config.toml
num_hidden_layers = 19
hidden_size = 384
num_attention_heads = 12
num_key_value_heads = 12
head_dim = 32
intermediate_size = 1536
vocab_size = 2048
hidden_act = "tanh_gelu"
norm = "layernorm"
norm_place = "pre"
norm_eps = 1e-05
positions = "learned"
qk_norm = false
attn_scale = 0.177
bias = "all"
tie_word_embeddings = true
parallel_block = false
init = "normal"
init_std_qkv = 0.0185
init_std_o = 0.0
init_std_up = 0.0185
init_std_down = 0.0
optimizer = "soap_variant"
learning_rate = 0.00274
beta1 = 0.95
beta2 = 0.95
weight_decay = 0.027
lr_head = 0.00522
max_grad_norm = 1.0
warmup_steps = 200
schedule = "wsd"
decay_fraction = 0.422
decay_shape = "sqrt"
final_lr_fraction = 0.0
batch_tokens = [32768, 65536, 98304]
max_seq_len = 384
doc_mask = true
train_tokens = 467500000
max_steps = 7267
dataset = "wikipedia_en"
Each number is 500 + 25 x the weight over its row's rms, rounded and kept within 0 to 999. Layers, rows and columns count from 0. Numbers have three digits each. The size before them is the row's rms in percent of the matrix's.

# down: layer 16 MLP down (transposed), 1536x384, rms 0.212, rows 841-940, columns 192-255
# up: layer 16 MLP up, 1536x384, rms 0.199, rows 842-941, columns 192-255
down841 084:545527412539493517534455504515520495473519492510514518473500443496508489498485479526480503499508511509531493497497500499486503470519519502484487495508501501471520491510493487484493516474455481
up842 098:540494538486490443522507489508500485513479520531514511555495512498527515512512511513484522477489491518488514476537494495450485459506501494516530493466488498515492512462482527500497491506499487
down842 102:501517462477484522516495541525448480538532506521492510503484525508520523475539520496472455491466491475504519459464518474527583486452446529471468489481502520517478499460477528528514525478461483
up843 102:500492497534484478515503532517524546483478457462468493483518521477512478469470479488527505554480523485538475514460516520513524514436496507480495510496502530485496514462490503505490460532471475
down843 105:515473513508506472496515454508473467484530467511493478543545466498530477518490491477514477533489500498494516491493488511504474536432518479492516494475486532507490509492548500502477512473499495
up844 098:533525518510491475492499557482449503556480522517495469497500507511463502505482536492481536523473519535494490456493531464527517488477498480493515460509500535524481523492480489484490498510507466
down844 102:489493493504459508514513539507509458544523504505520513545520485478499483508508520523498502492493480515495529523453509463502471538482458485526484488481494471490519500527525483464503558526521530
up845 105:491492494480526501504505520516446415451515505503495510447529549504508549506526471470510505502485526500474490490443464521514500500505491521454504497531493500511488441463521548513482492470519494
down845 103:540498510488459504504517507515512486513460454497504496481485515484502514521521482523524490508515466490501521509474508461515484525521521501489526510507541507480500490452472502453494461482525504
up846 103:490472474528506494509453500505524517506478526479506485522477500522562512488500500485521469503519503533507477483511537478468509510520529491520524474515479526517521497531524480480507505508511558
down846 108:471488494503490503510497502525460509522536497477474487456475483502474499528504472474536523489496518552536569499490529464462501537475506478499552539496511518447497502530515490480535510508496494
up847 097:519520497509517477509544530541514489518485463475501477518490517546499497462530485483461476497451512523484512454483476488525537479520487537511482485483491477501516511475498466480515470509462500
down847 098:531518532511500496534417488528467476493515488480483484512512554525507466485455508546468525512468464494507517488480459454484473501481488539499492479473515513493492494517500521482515496422504502
up848 099:432508506517523522492498504493497513532474503513475465496483548532504515479535550518530484487475453500481545472507496487488498469517493561540466495511495524525497454494492507549544504469465542
down848 099:494515474520497534504491498474504477513497510477493513493510462506447482527504516490459487481524469484517477507434514495520513498525481465453516497524536479490500510491509496500524499544493497
up849 104:468507514499516513476509500512476474473506529466481466485523499494474512501472481519517498490515503459482505429506488484505519500499495467465522516532546505521503482511501524489541489473531533
down849 102:472466516489525516476516467575468511491438492519509498459514493462499495522520459475499499505438500469498506487483498498475510464531475515509465512508518481498485507483484526538544465509502498
up850 098:540540485482492503516484492529459536437443467488505545548448530505498515524512512541517570520526450484475522490478508509524520467502536505483503488462523507526469477497514522526541505497470518
down850 102:522473517439471506503499507501489557513487486488474523519507480468494500541552500461529542503479480506514498488475514525491482478511489519470482513480516516462527533514482506529532496502543536
up851 100:482481494495481473452499494514497516510489499473512507479455562524489502515483521516508494466493532510524471540484485503475496507463481567552499543503500478501481503522513483456507527446529534
down851 103:531508507499531494469511494491507512515531510494528503527536486507514548485526465513505506531449502512492518476538463488491491508460508474464528493493516479489491518503447499479489483498461520
up852 105:508513520493494489478505511459490504462506466504492468560474486528517532511507506525530543512490511496489480558481508523502517545519475532537481504469481476446461532505510468478476518478485464
down852 098:474573507510485494531522541464505482441489520494493479506520513508491542489460548490513463511505455533480485517516474522463479558500512472527521508485527463495516545527475529499480457469487509
up853 096:514478450508463488474491469506469500453533481493499507482504468475486522523488455512531481538515517542522498477492520485508460451528455514523543509494515535483492497506520522548507551532500474
down853 095:495492502502479472516494532501488518543457530533564501488535533483510462526468499489550484468485515501517486504511503505487516465510480543535492500460487476451526497468492508516504525505511549
up854 100:511518552495546490477492531501466514545522508501511456494512541506520476519486515480479528527517496489506491513534526494488490503505454545531515521495480491518473518517469506441500542506479506
down854 101:463499510519518502449442486512500511508511495476501486502474504476492480446521466522526527482501482468484475499498507501518473508452486513530480483558529525447503465513472502548502476519495507
up855 094:514478479461499495525428483495478489492452525473524483465480453501473526496496486526507497533529533508476485506563502532513487497447475544482459485481507522488519489488502523487540430533485480
down855 096:531518520491465469494493549516498493479499510407477498499512529478517468481475534489528495500539522524502521493476450499522457509486507486563490496491473492477524536525522475539501553512506529
up856 095:543493506509523482514482516496513516508487497549488527518503490501487514506501509505497517470529494565492515460513518495531495549505508538504475540476487513465522493502512477484547480542497492
down856 093:483482489486523480533432512516539514482515502475498532520531510472491478467470498450512473511494512471507471503497477520514548513500481497481475537469511482460464491488526482508497485501506471
up857 095:502448526523483469508476484538482521510476482491501521528486541496524480519508518480479499504532476506465551524502502523497547495516519504542517501517528498480509493484484499494491475510522476
down857 090:475489546497531489511525484478508519498522466554518497490531518498490531461519543500517486509499481491494492539495558526493509467516519478509533522511471469522512478490518538492474473476460511
up858 095:525478512501520492494496495486482520490512503498516463523513497444527506568490538518521468540533492505504516512540469523523512493527501455504503536465455467518457490486481481522489516512471505
down858 102:520524517529468490503445503513463463492475502534534443480497561514503550492516481511466467488502490483477489487485552528496474475491507487475546456529505475509466492535495487478511463480533479
up859 099:481500521484516513504489470522505499479501521549514460532510509464516479498494516519493505561535475490462480512508453486509521478517525528478494484492469494490496515503512520468469538491538468
down859 095:490484480504516505505503522492500477485492498529511441507514468505507480496449504465481465517508499547517503497518502503513511475517457517478485526490499518436488506451475483518441475476512479
up860 103:496510496479499457508551527529518508491462502500525463538484563515532504517501460531499478495518466517488483508501478507501508513501491525503497460503486476468527484487442509496514490505508494
down860 104:469506498469495505485501474487485484507513521446513490495497518547489525507512500538539486513548527504483503479506463494492492476491473497515518473507498490492511515467487534539525506519490468
up861 097:498478500492496516524538447429482545493516501478485500504501518530467516514526488519508513479480556484473466459508501502483502498522478507541514475470507532522522456503514480496494517489489522
down861 096:502495474464503506510529531470521514489532527476475507505515525480506509521485492489521491517549516501575496506491506496450493514514551522464506477547510512496535503475449502490471525533470511
up862 094:533496539510515495497497507494464500486482490487505497492471486476554508513437448518504514507487517508528492490536483478461456490526512531417504516492513476460459517486506460489526537436525498
down862 098:472497517459474501514485486470500473510498517500476499505499496505521572532475483541528519463503469497532520498484503463471434490477456518495525508497532467570524501485505483527460510508494536
up863 105:498508518510506521460469487485531517514486524523488536524486522547466514520502438464486439522502526495505498462491511516510522487482460547556534503479510477541543507490492532519516468486518501
down863 110:487539497471509485530467506506479511534506534487487520513499527506480543485497496486471502481512510515459464502517494557523548487485513514516448512532520518465465514558523519490524480549526512
up864 098:509495502481471493478508521528488469513507502490474490510486541460540497508470462511525478516520519528502518510531480514492523468490490526531496503493525481508476515513509508497501538487497505
down864 099:457547533508500484530517512547521517515522494478490526483487482514490476509540503498524474507496476534516483494488456524474547454473535512475500512520507472520509502473503508474472526542502515
up865 098:501467501497561456527489508491527475484519511488542488498491462446500514499524519471485488472493524500517507475495473478479471480505470508491569498505460491485520526505523513500515518535505512
down865 098:477502509502498482517533507463500431498498514494479502465563542471542520515492542487481506507479546479520465526475485508444522471501432495534482514524493498509501522519492517464501484462539438
up866 131:463537495468484510460497516547485465520477521497510473466500476502511498485522530542508488454500538512544460509499473509512556479538521532516485479503534511483494479490511527505489462474492475
down866 121:486509509498506479488513473482510480523478532504511485504507456494482453503521508516489485497508489490501459504527473455513606515488503511489532529489506487519485493472465534496511480486483504
up867 098:476514506502515501500503561532475527546470551520551519540510548510485484489491480475477476473512501486506472506494484511477500496466524502515494535476472517495517500505530452527502505479550528
down867 103:544480471503519476511519518526487530507544465488476470474519519485504504484469535543474520531502543527477495505539474478483483498485508482494498497472512501532542537453475452515507517513519486
up868 118:521482522559481498503504495500490474498517463477504528482539510486470496502487522512469551468526481535522486491561496487487543485498562537530491520530528494488481505529528506486557499519515481
down868 097:585507484478535518544493534480489478511541471512507463504500500520476531540496464496474525491482530486479503487530552490499526488510510532488481501493535508480486475468548487498466510506454461
up869 103:446501473522500480508465512495496514537538485490509516505532506452504511529508476511454519523481536513492495521508540503510506476504494538500498543462485460516497516516447462507530466508477503
down869 099:487502532517495513509487522483541472494453502509463520492490521475491538493530522530496474510495537516481483502475538504519454575521477477513484522461459555471451497514437516506491546520502514
up870 099:504480498475461489484506455520493540496539504513516529515492534485525513512460457448509541511504471510513524522468456501546499532508514477471495516483527489488498492520511532498469484497469427
down870 098:510547472486532470473485476455471563542506495555482526474537510486494498524470500488484476520508489495544472513496511476468511520521505527469511494447526494545531537524473525500487522487488509
up871 098:490509521487499492502505479470490526531504513482501484508494524516482569468510517479480503495498462516546499501492481516458504503498535499566517481513529512484485477491536547466498481463433500
down871 105:437516498510551541477487525489481508490529478511506521493470532530520505488548443540487505473525499481505471457526475526472497512485444489586477476486483503475521500530457453491506472488535497
up872 100:520503470453471490492498462527465522485500496484507505506469481501489498544492461486534476526515481474494491509494482477481475484528510497509534519497461518500503542477491445515481529458547514
down872 094:502537509487519486489502501548492529486532520501462485525448509487493497501511500508487488446501529487500519513460504518457574506494490472458454482537481553523543552463521472499526485505551483
up873 095:515501500512463477502515541538496503535516491515507454508485555478491487486527491492505538484508507540476492499473533491513529507506489543451485456534511527442504499511499429487529509507499552
down873 091:467500508446472485490450485496489505543514514450481497501530526531503443540476486528504504525513470503479516531504484526507508532498501456493485482489477517507534495498492465538519524534500525
up874 100:520493495464559488526499500529469521487452496558517483503533475521501505459490507479522485517488479510493499487534517478538534496467484471464512541474480469512439472446492462539494529497512527
down874 099:498464490490522525534523538510532454480468480532519484473476487523452532479492478530550511505491522520501490496498507460518539477486463494486511484504506509493476528550511523477496488483473517
up875 098:479493494535473494462476501503507492460490525483515545525526547518506483532519525522493526486504464469492491489550510472511481505486476504544541501477519504559513479503445499439484460488510527
down875 104:454500497486486493474486530513560517510464511490469514487501500485505517513477492465494514531469488513524515455565441502510538496498527528504487494489506491510486502503504493471486498496480537
up876 092:484480486496507475537525516519479506552522502496455498482520516493544507495532512509501521494569464484498505449539504520494474475496492506510499521498519493485512507459508511562467473501465492
down876 093:541486517501473493522533492501507514504499505521512508470491507538528472494496524500480537558549457488501453517495526495509505450545499472528511505498509479447498473486488474524537520470518530
up877 101:456498467495466496531472484513497505508507480499436485481483531479552509485456523524517482523496512511531493548494518463455515462512523465511494477502466519485496491531472523490496519456431511
down877 102:477507480480489522507475487499506513467507524462493479526499511510476504508488483534456475528533528511456481502517518513460487475490483481503496490543462481514515522512486522530542526496511514
up878 092:495508493527476488510492553458469504507507503487517507466487545499528491500501482505509490489523480474513504499479509516482512526524483485519511487547530534511500533520534466501552462477520496
down878 099:496498499520475510526532525499491508504543477512465563536512492526498522522506565518509483531557514516500486468463511493500497532467484496545463464508478495466493486537520493498492489509528504
up879 104:461514506468515478523487494525479502522506494519518461470490482541526480498501522546533488487528534498530489475443511500491447457482488479501525499496528536462535490482503530524536529508467516
down879 107:478500531498495494530510455452526494528452489478502495515497507491497508499536483486517526516502479487516487481540495521499464468468463520521494502526535533415499498533499481563488485474470529
up880 106:498490513478475504511466514511472509504495513502479499550504514471499529483514501517480545500494524498523502461522485493502474480483561456498480506503450480549478494482490497555464495508509585
down880 110:517541517502502481501505520497516483468487505521461505520478493494467503527517498474554528491468474461523496497531487496499504510497544489471522468489518467449519507517499488504508531491530524
up881 103:476513467499509508527494488561490451496480496476481496448521497491509492527514528494472521553462508501553470497511475479528503551518491495479502492502465442518466502488511515500499496468472530
down881 099:506529533527489512517500501483555487464502472530526473518494523469479520472510507473522530494516562522537517476494501476511488547464540473501508539559503518466536510511518488494515483526481496
up882 101:529555450537513521524505492525543497465495500513515526492488499502520529475513565470497428502508518487469484504480530501482481490477500501494448466499521484505458518526517483480521462541511468
down882 107:530520494504539481503530498473499455458527522490493469500490488564536469530520490468475473493524479476507517518504528506485552529487478533496506520512487526490451487487455498491528486510545475
up883 103:526460478502522499477509513492499475467486480533497442500508519484492505499543469526484491482511484478496500507471523463474458480486469515518502487445493468517524529506537502462481520514483528
down883 092:471502474522533498499489469488493478543528498468482484538514460475530498501499503544470500451519487488477489532536487476542488452523480483477418481515485499510530490517464524490519487475547502
up884 098:498496500520506517515495537493476502485444526492503479487500499505488477527450522550497514525465533527515524466523522545491483479448533502498454545530513529511477440512484492485499469570525484
down884 096:508504514527483470492511507516497487465489490502465527507484536501491508503494502482464517477497517531496495474466514473487492502509493499476569507482497487514502511429486495498490497476491486
up885 095:482485473489462510481516505530464534532536554523478474531513501443527499484504509501513513532489494491501536527561515515495493505456502512509460537483505491467507503500477532527492509526509542
down885 101:531548496487518512482514541471498526489531524484500527514500535499487499494538512448470525510535529509542464459514563519521509474497509526499460487530529508501536498534492507506422492520528508
up886 099:529467521496452494553490518509507503508477450500480550491534518455507491484501534496494494507520470496519517488505494513486525445473539471479489488468487521506510471508503523480490463561525510
down886 107:451465534526494535499478520505516479493462471501510472528476497505471523509497504511486503505535482484487455509553547532516510505486487474495473528491488461493491504509508487510492471527518475
up887 104:498503517514485508474480497447528488457562492495476527456516578515502463513507501534514499468479504517538493520532477471510548461456463537521497464475512498504510521525475501475528477516454508
down887 101:534490518507541518511477458508500492533515504485471477478500511539506513490475517460485466520485493502503491504487513518524481517512532484592484510475510495480540491511455515498522483510516541
up888 100:491499521524475491488462504462498548483452485480540501492493514491503541484586520476485489493486516477517496462535500531511545492507485497505491505494507497511503525539479469471481495517495496
down888 100:514541539470482499470501523506493513473507529510479487454458453540513514513526471477493494500540463455506458476505525471537503485502507477492493510486512484500501463505518469480507481492492501
up889 096:481483518441490488503529517528494517497494515501520497501486544551513514492505506530514497452526541496471476524496501522466477500479531526515436464501516527475508467560525486476531497480501490
down889 096:531491504545486546499485513489524514529503506488510527503534481510532489485501507545520488517528540452494520501539474563561471524500461572486514457533512499499496482456484468530485496489496542
up890 098:501487503506513504519510517472536512508488510472477537465530516501500520525539522487500475457515504499538560458477494520490501497540534474478503512508521529533519482498469483527463544503506518
down890 102:509505487490475481549504509481533456504502477463530458490526519510488506513494513481514532505464484535475533512514530528471526496481439482497522511476531527529532501538499478517468486532485490
up891 113:522474490497465467538483499475468520538503570554550466457523482507495537507557547491498477528518545504554453502501517493544505493488530478538442500481492489460440555524503488518504508492495494
down891 110:503456463547472502469508484481485510539485503554510479517527505521456537517493516450537472465488526510472499457503510513527494534497489483476481466500489493495464501515497419512483476495493534
up892 099:538509531503516555489508485533440488520467485511480502484474450490492533529470482492484465517499550499552469547513458507476473476498466480537504500530494497492458530493482523471487470505494549
down892 103:532467541464496537532488517517529482525495555499539507478487530461538481486505511478512535468503542517505504472540497555479473535497473516507478545506465496469499479475510471506509494479523461
up893 103:481491547534504510482478513505505460450497498543545522525495511493504478498502503497514496502503490527478516507457462513527471554534492476481531490488553464500498444482542457522457481553500531
down893 107:485480501494469490472481469547555484484504470507529488494515521475500489464514493497494489513481501459446496472483493520495485545472507493516490476502525495477523493501525500491468482535510511
up894 099:525515487501499501483515494501539505514485496520468492505508476494506496548499497482488493487484499500465466511514477474507486496473478502529476484499493459486516500462486512465475497512521510
down894 108:506466500456492503488514494510471488530494500536492535489547493492487469507443494529461516524459489475502505478511455527460507517529462565514542515538449526542493502504473500484497489523544499
up895 104:473498521510527489487464526465511502490484519483523509488502457476529530521493494482531493483506487502485511496487458517504508507473517508468459502579483521497510537490477531518501459569501487
down895 116:496491515448484500471512493516498487506488468501510518543536484462553487489549496485518529485464524490537511528499492525468438509518432471533499491487472542517547490456520507443528536535488499
up896 100:487475510540488514491486472528483504480549508519525540499517492503551517462482526454515487490503501508515513500519489487513513568496505517521507515525497437533511531512511512481502495514483496
down896 103:496519553522541489474535486497438483462529476469504477525494484497488489476526514480552521490508508505490509483504450477496451507487492517469487517519479475503474533522513464495480457560518546
up897 101:482521506468448525537500478517502491506468503494478512499532526483499538523512453525531485498494555503492508496516492540519478487482530504475525496449494487474500479525492485480520512506468484
down897 107:493529509476518504480505579537493491545524558494495461480483505515466488480488531494463519510463518495444528523505509522529489497494533519506508488530501535517525476554487477495547465521497505
up898 097:436549518475501506491454483506566496540510505489509508526508492528495538526523475513493529526516466515513499493492502474512534519503484555504523504482496485512480569517498515478481545494457464
down898 099:501510534478546497532524510512483532540453510548533514487504477520499513524488485494498492494486483545512510461500504499486480524427460472468481482503456467506472475504481521516477519472516502
up899 097:511527510491505539513477545491500477504477549539500534505492513487488506502503517537497537528511580488472499502473475492525498461497495535511495535505478450513503511512478469508512539502498516
down899 097:514540499507480542499517489520508528496480554521471472488498493467500504533512482520463534539508554456554504470523495498535478488556492499522496534508483506515519500476485472472493482501480505
up900 099:474451487524504488523574537546465510498480566488510475496472502505486462504491519544525473486480505500485505539523492508516533531531511518530522472521495510525483569482500531472481483478443479
down900 106:524528461496488522521456532457512487521499518514488541461485498486500518489529535475494493460492492468499536485509540523492498536489498534480460532458440511485489522501490512544478470479516470
up901 101:531554512443489506475473487478484466475504481486484454511436531481494519488505490525461495457507542502494522493463515498506486465464505496550492452529465521542507477497520497517475437490542462
down901 090:533483479508496515515534521467523496482530440471459467527502482511514515503467508477481508452496500500511469492497479516554448509481480512513482463464491488530493499493502522505527489502502533
up902 097:512489478509467544501501523493505491508527507489526516503508433489516502491489533478477489480505498478483505498484549466442534507527543508487484489501496492530482511506510525532473490524541533
down902 099:496468487523541476480489495505436507523470534478513528521513473471473537523499526580493498529485494483469467476479499512505509533540536498539490528498509495509495475498505519521500528458510503
up903 087:520485545559529505512461541499506485510502477475501492522525499485496517463507507523477507489512509507538501506536491483496527495473504521520496511491495508544458458503475505511533503489503480
down903 098:528503527525504515498545533519467525486491491504513460502460534495518510502512468518503507516468504526481505540476531447518515488497476472505499488535507526501509498482493497504537497524492520
up904 109:518513517511513554517452517510511476499468462508508487479505506505510487517437538498519506474531458510543497495516501493483519506523485489517523514496490571475479527473497550455476480454512523
down904 089:532486513499531515471501484503471492464531537465460469480500487504500481517472513506541531497529485488482476505516555482532455518537525486495526497530531520509554491488504489534553528509535500
up905 099:488488575478477497551485504506481520548501458530519464500487487527492525498480469519475480497519508547517516488505466513487476493482520503538509488506491515485491507493523444503500503486542522
down905 096:522528449509526504473514459522480534529482509461492459496503488504450488489454518517520510481479511466468526521454488493507461536503523523486495507489477501502531473501499476548488503533492484
up906 104:427487491497529543499495459503520505475470522458517513492512501456482522486483564487532453494552517491466527529533500505506482498527516469482488492481508460494484518486541490495476493492456503
down906 111:515500526508480549529477486487491527502483537494508495522467515518496474505490512480507525472461518488483450496487443476527513460476523454459503465534498491530485468439480531486498494521479540
up907 109:528524525500476506486493472494492465497514537465495459475483446552492513468483498492492511520508506471581477513493467511502437514466479502523507488458501511494465473541504517503501510471456537
down907 106:513544523492468509518491512475496547462507484519467513498497509536504506549523520485454513504476525501530509496508501472438447505497579457506499503530481462490531536477526512504456495471491512
up908 102:540544528544493461511502461496458521503531477523496484510534514508485491479533494499494466481482557512443497546528466502489481480497515474475492503499496469531475534526500495536480458471487504
down908 097:492504493546451512493517538491497496511518460443483498439526482463485511500529461519538505545493492496475474498468489478500516508513532420538509490513513475516482448474480492475547487488480452
up909 104:511452525494504504529516510506506484512485546485460464524497490516497475441494512490536492494517463527539499475530440468492534517465457511485515514533506473497495524520468468451502464450503542
down909 108:487525510493506505508470486527485491500501534492505469508475492472484511510535457435477478486520513499522481520514522454516587499520492527457466496504527501514502489513481480488496489516523488
up910 100:492485475508490496513485523504494511515544496535477511536502470489501485515490494482536506505485553508515513518467461487489496505538496475505508509487491531508469543489517484505547450524523517
down910 087:502493448540493522519503506488443491542481526540503520513516505494511477505494507457516512473499502495528488508541486457476485545509536517451462492480493501514464492478508437529469500478493492
up911 110:497494517502529515530473464494521478505482455485523506474498478506475511527521478463505499530534477527473493465500511486540512497513509511561502500530534490500499501478481498493562498512550502
down911 093:531535472464489501528467530488505459452544483496504516509576537516521479463533463506479544555509483474509506511447525512511494481491493463462455555519492490497469532519532487474486495504492489
up912 094:506457469510492493510503459511513464485506481485507530547529457551542526498548493498499471490539492516491468503467508496523482474460512546464460482493504520484507463503477551486538502447501501
down912 099:531498552508538487532515442505506500520495454442547528482523472507526542525489484508513485483441484460496515506518520512514536486490448561479514449501482496477517500541482495533491497500467503
up913 106:518472520559471465526495484479488534519513494491481500479484483526547486477525493510523485528532512492529484506508500517485513496502496493513531553468482492489555457485507538508492556534517482
down913 108:527508495477475522461523503517509483511544515510515528503458474543480525511536504498510484511494502486490494497531512536481495507508519533521534510464496497502491517518504493499481517468492506
up914 109:504485534482511505500493526480511455500494540470474531528440492527489525490515483489522523487465507489517505488504457507519519527500498446502487514497505497465513521491514505495519513499505480
down914 095:476485514537527448485473500521515485470507473523488535560515509531463505519499524480494483462497492500486508438547510449471539459522514507516485553487476516518483503510451472507512485491465514
up915 091:471532466491468471471496499470517475498444526458484508478494468495497497536516455488543497496489473533510492503495520547518505485530486458500496441516498514544550543527484450539512543481527535
down915 093:504515529484497468436513479498521555480503542480488516490548454513472480482471495527503532466519459503494502515503514511489492487521526542478479493502517467459558526517518537462480519477500554
up916 097:524531497544489504506478470524501516540488520538512458501471510478496486528515504497502513505513474527505475522517526490478512505528469493504520506470488550481531461535479501485496518509533542
down916 103:486520448514456431509526503452520500464463512554476480507494508452509489559535533511476517485488495513511486540496525551493520497494458499563513500479525490465519481508516454520506473481450497
up917 102:538523458511456471514530485493526503478471526514535521459530501474465492460495527539467516546548507490519536469464495477534580484486503513497519516524503491537449486507464502509505506503499479
down917 104:499516498486522496499540496514492498471499505445483539485543490532497480486480503544453455449521497519500496494504522488453573473546487513494529488505517489526472485501515529492475547459497506
up918 102:539475484535499489574480519493534505474492529480521518532520490548493498484502518527473525462480504485535491520520490523508521464492492478479481512503503462551484478512507455549456502510498499
down918 098:459515501509457533504527516484473523472490478489505450510501492457495523527494521501458473457484526496503511527482492514508554528502500502551504484521474498556468478486456494527459497494518490
up919 099:493517470532523488490457492511472541478508492526515523508514482530515461509478519547505489531513515533491454538471549478486488492519490475535492492487474526510483524496501519505467500523513520
down919 093:532526498496488499488491494503501532493491514550469553472470509521503473519514471483515490473498538477480491520494555529511505473517475486515486530496498478504452493497511501461457475487456531
up920 095:506525493506506493517539481520502509519518471521528478475500515473497469524484520463493502500511511503547496556518458489470447538529504431501512502492524518488526518503519531529486522489518490
down920 103:506548508500516509522518515454481526491506454501489498482456543485472515522538474501473537528435487523493499489501477531503454476489522508503493510463508477492491512506475487487482515477480505
up921 106:467495539526501459503505505462527505538496512516521502490525529527443486493534503498521456512533483502524526474519501512472501531525501523506481478509431484485460502497483478504494505489548513
down921 099:465493506494516490553498537518505489458552504500497532478486517493498518485478449496529498508521494507488536461468505480534436521470474555507477499548505450523538471533521526550507529464491491
up922 093:534492468465522487525480510550466478495487522471511486525462489510541519524539488510525508506507468520508491534455518521540472494495516467502499486536478504524544523483510460495543508491526497
down922 102:492536517562550542539471484477467466523498461507545532451502514488513479468499458484527473504531508511516542494513515502513493490505470542457498466514497481497513525498508494504504496515463538
up923 101:468451477496466502531487530479525506478486513473513480530540523525477457469483480498475524464497478518501527501531501491481493509469489534513479499504500456465568499538516469452519496477500514
down923 096:476511526528486495505499461524531520483480505515482533468496508490493510509495503520541523446512542494508497503509501512488522518466510509509487532476522488462511498511464489478497551530508507
up924 100:504488441512471482440502534499546490467469496475511516512486513462472505480496505522523498542550530488516459531470488506461547475452510503513556514478504517524472488489487505492515520501526471
down924 097:490510541479478495531494545531535481491501512496555498505511501498522529499472486504503478502497501541424509486484529528498506505463493554506534506515459506513498534502533517509482474496514498
up925 107:460496502481483488492534496519496482500497492492494491475522486554537534491483536505443512479496505517515544489565492478499449527473520493526456470529514525471519512485514493508509505520499438
down925 106:486473465502468498468505472476463522485526515471476545506495476514502505493505560487523501485499531538469523421514509543482515436520488539464484479512532518482497449442481506483489507540498500
up926 099:472516502466512496493516486534483496550482505503472503464464506499570493456500491526537489489504512513519506511497499470476537495499535470471487492512533471511526483502432476516555498483514481
down926 097:507482498514564478496534513445525522557510503529522494508530522492487489451451500459495519501507498525511493542547491530501473524512534541503514524514499533503505493472516501484499449549532475
up927 100:493518514494478461511466527493532472514503469506511528527519482494563506493484501508463448494525470510473526528473482516459520484467487512504521505501496496451508521480492469515495470520483508
down927 096:486512502487474531494537533542507487537501530521488460511483502490520528529466475513474539507486495477517530516507465532481550511541491506500480530491528532510527499509452528495504519535541483
up928 102:461454473501517510505473506473485486473514496510462569484512505528483545547477499547510464492464519531493478468451528524544514520450480509518498505490541473502505526532440536497506468490526529
down928 100:483464507476543516517465530472476467491519470495478530482462488504479545488478529447447500536500504520510513570492446479480507492500464480527491475485499497494478517511490514525454531510497487
up929 096:493439459479513477448506459534487502532488502513516524487537490479496486473495508438532517464502573511497511480471509486489521478512500511510502544486537473519508494449507526515521506482508507
down929 098:528482535475477487483509533526470494508508506520495498491510516476492481502454492495507517556496481553480465470512505494513501488452502492542494516487466517468485493460495520524458480522475487
up930 097:496435503528467463490474511518500465526515464503491538539490512495514494512500506524515524532526494519506491479486512500509479472527479528459522468479511501499515527434457558471469460500476521
down930 093:532504533496487497491517516521506482499488485554516515503535490451494479498489485481524492482510467521507517555489482475529462509457512526547500451483489509491484483497495475474468476511493502
up931 097:526464500491499518514516500520542489482507470500503465553497530545506500502487487521499489547472497515492506515503473503497471468480501532527496473538465451507472520500517488521484513498489527
down931 096:465495544484499539492519479509527463471519493491470482535507530479509502483502536487455504464538492470506485520503510527478513508518532465504512471538511512533525514464520534514453548492491511
up932 104:514467484508499448531498498494495492532503440528493512495492510491494487537516479508492520495512510497513519518486510530478536532513439521482499509538480520474494488496449494566466478501498495
down932 091:524503524502537500461498468488494518485492529510547496550485517486468495510506498480472468499508482538486446467526490504513558502504518503474539484459472536483495473518480472532496520499481520
up933 093:503530504501528543511446462455459478516505558456543504528510539483472525496537482475487453489509483511517473499478508487495547478498507474504494506557495589484507523447443497526527483511535509
down933 098:506469452506540543491497509489494495544447522513494509509503493557471534526495494509555471517528482482510459505507476495524530467484486498467469524491467474484502485477491515535566543508494502
up934 103:499490507512521518508439512541529528467468490493522484470473510482513521495481479477513486505479473495452546472535530455536499464523469482499528499515478502460495486511510459513533475553505511
down934 096:509551506511501492498496480526488507524515497523474488531524494467476500502486500502512470491518477515512485461525502523512530497497458494499473517501500565493515502480437461472494472510513513
up935 105:488526492499503505486468461516504499471510504513516510510504535514527463505476496492503497527487504535539524525503527445453527485474546544476470501519510523491484543460528538536512501521527496
down935 101:515525506467523469529485524452451480507487492477511554543497471504527483476535521512484517515502460464523445462522518517521500502515454475484495526457486499498504490502466474469497473521487544
up936 100:471513526500513488534527488431476522478488518495465518493502472526510489521457457487509504482462494503496503498530526482519464513479460501520499486479505512465488500480551484493506494507497494
down936 097:503523516501493509484509515524493538450490520521477447495509540493551497493509480473520513497511516510490495486506555480504511498481547536461522513544554497497483494491511450509523498512504472
up937 107:518479489471507476486518471515490485463531497501518485495559517481483472452503512506472538517450494474556528538535493493456488496476477535488538468474501516490568477491545475504487524465508515
down937 101:560487482515453477490497480557461520507503520478516531486526515499467495472454509496546491464477500496503507512481498511502518512492505530501518538503553498532524499500497493534523466496531499
up938 102:508471499487495506491484460513477446503485530527560478487526507513540474553484505505498494491506528496481475492480501485491496502507510518486480517482488532509478491487525480549456496496501505
down938 102:476482526484481449530487490470510459442507533515545499481505545434534493521525526497483500513488528496509540495478473529510459522483484499525517577549514495459438482492476517504468545541526464
up939 101:516475518525561449462443485494518514475522523507492451508445534515494519546483525500493474501479511483509490545429506504491495527496504520471485488509513550479489475538456499495513477510514446
down939 104:505502572500525460527519523491515476465541512484501496480484520499500544501524532538543463489519472507496514493525519538510455517503537514480494537485527552498532488523484507540516467501499506
up940 086:534472557474460454503520496489503508516544488513515497528448496523501494506488498483487524477498502473497530528496481462497479512512523507504511469486506433513483496456483482496474527505479508
down940 094:483491459492519478474500483530477547548440512471469534557453485477505522554510461512496556472504484543483533494488435528459441526521537500466516532505489488498578517482519480509544485500538508
up941 100:485505505568477510492542523495501469518496525524502506544507464538471503523480519481480502456518519533518515541501490495517523546497504513552485491490485500530513472517497535530473472461499543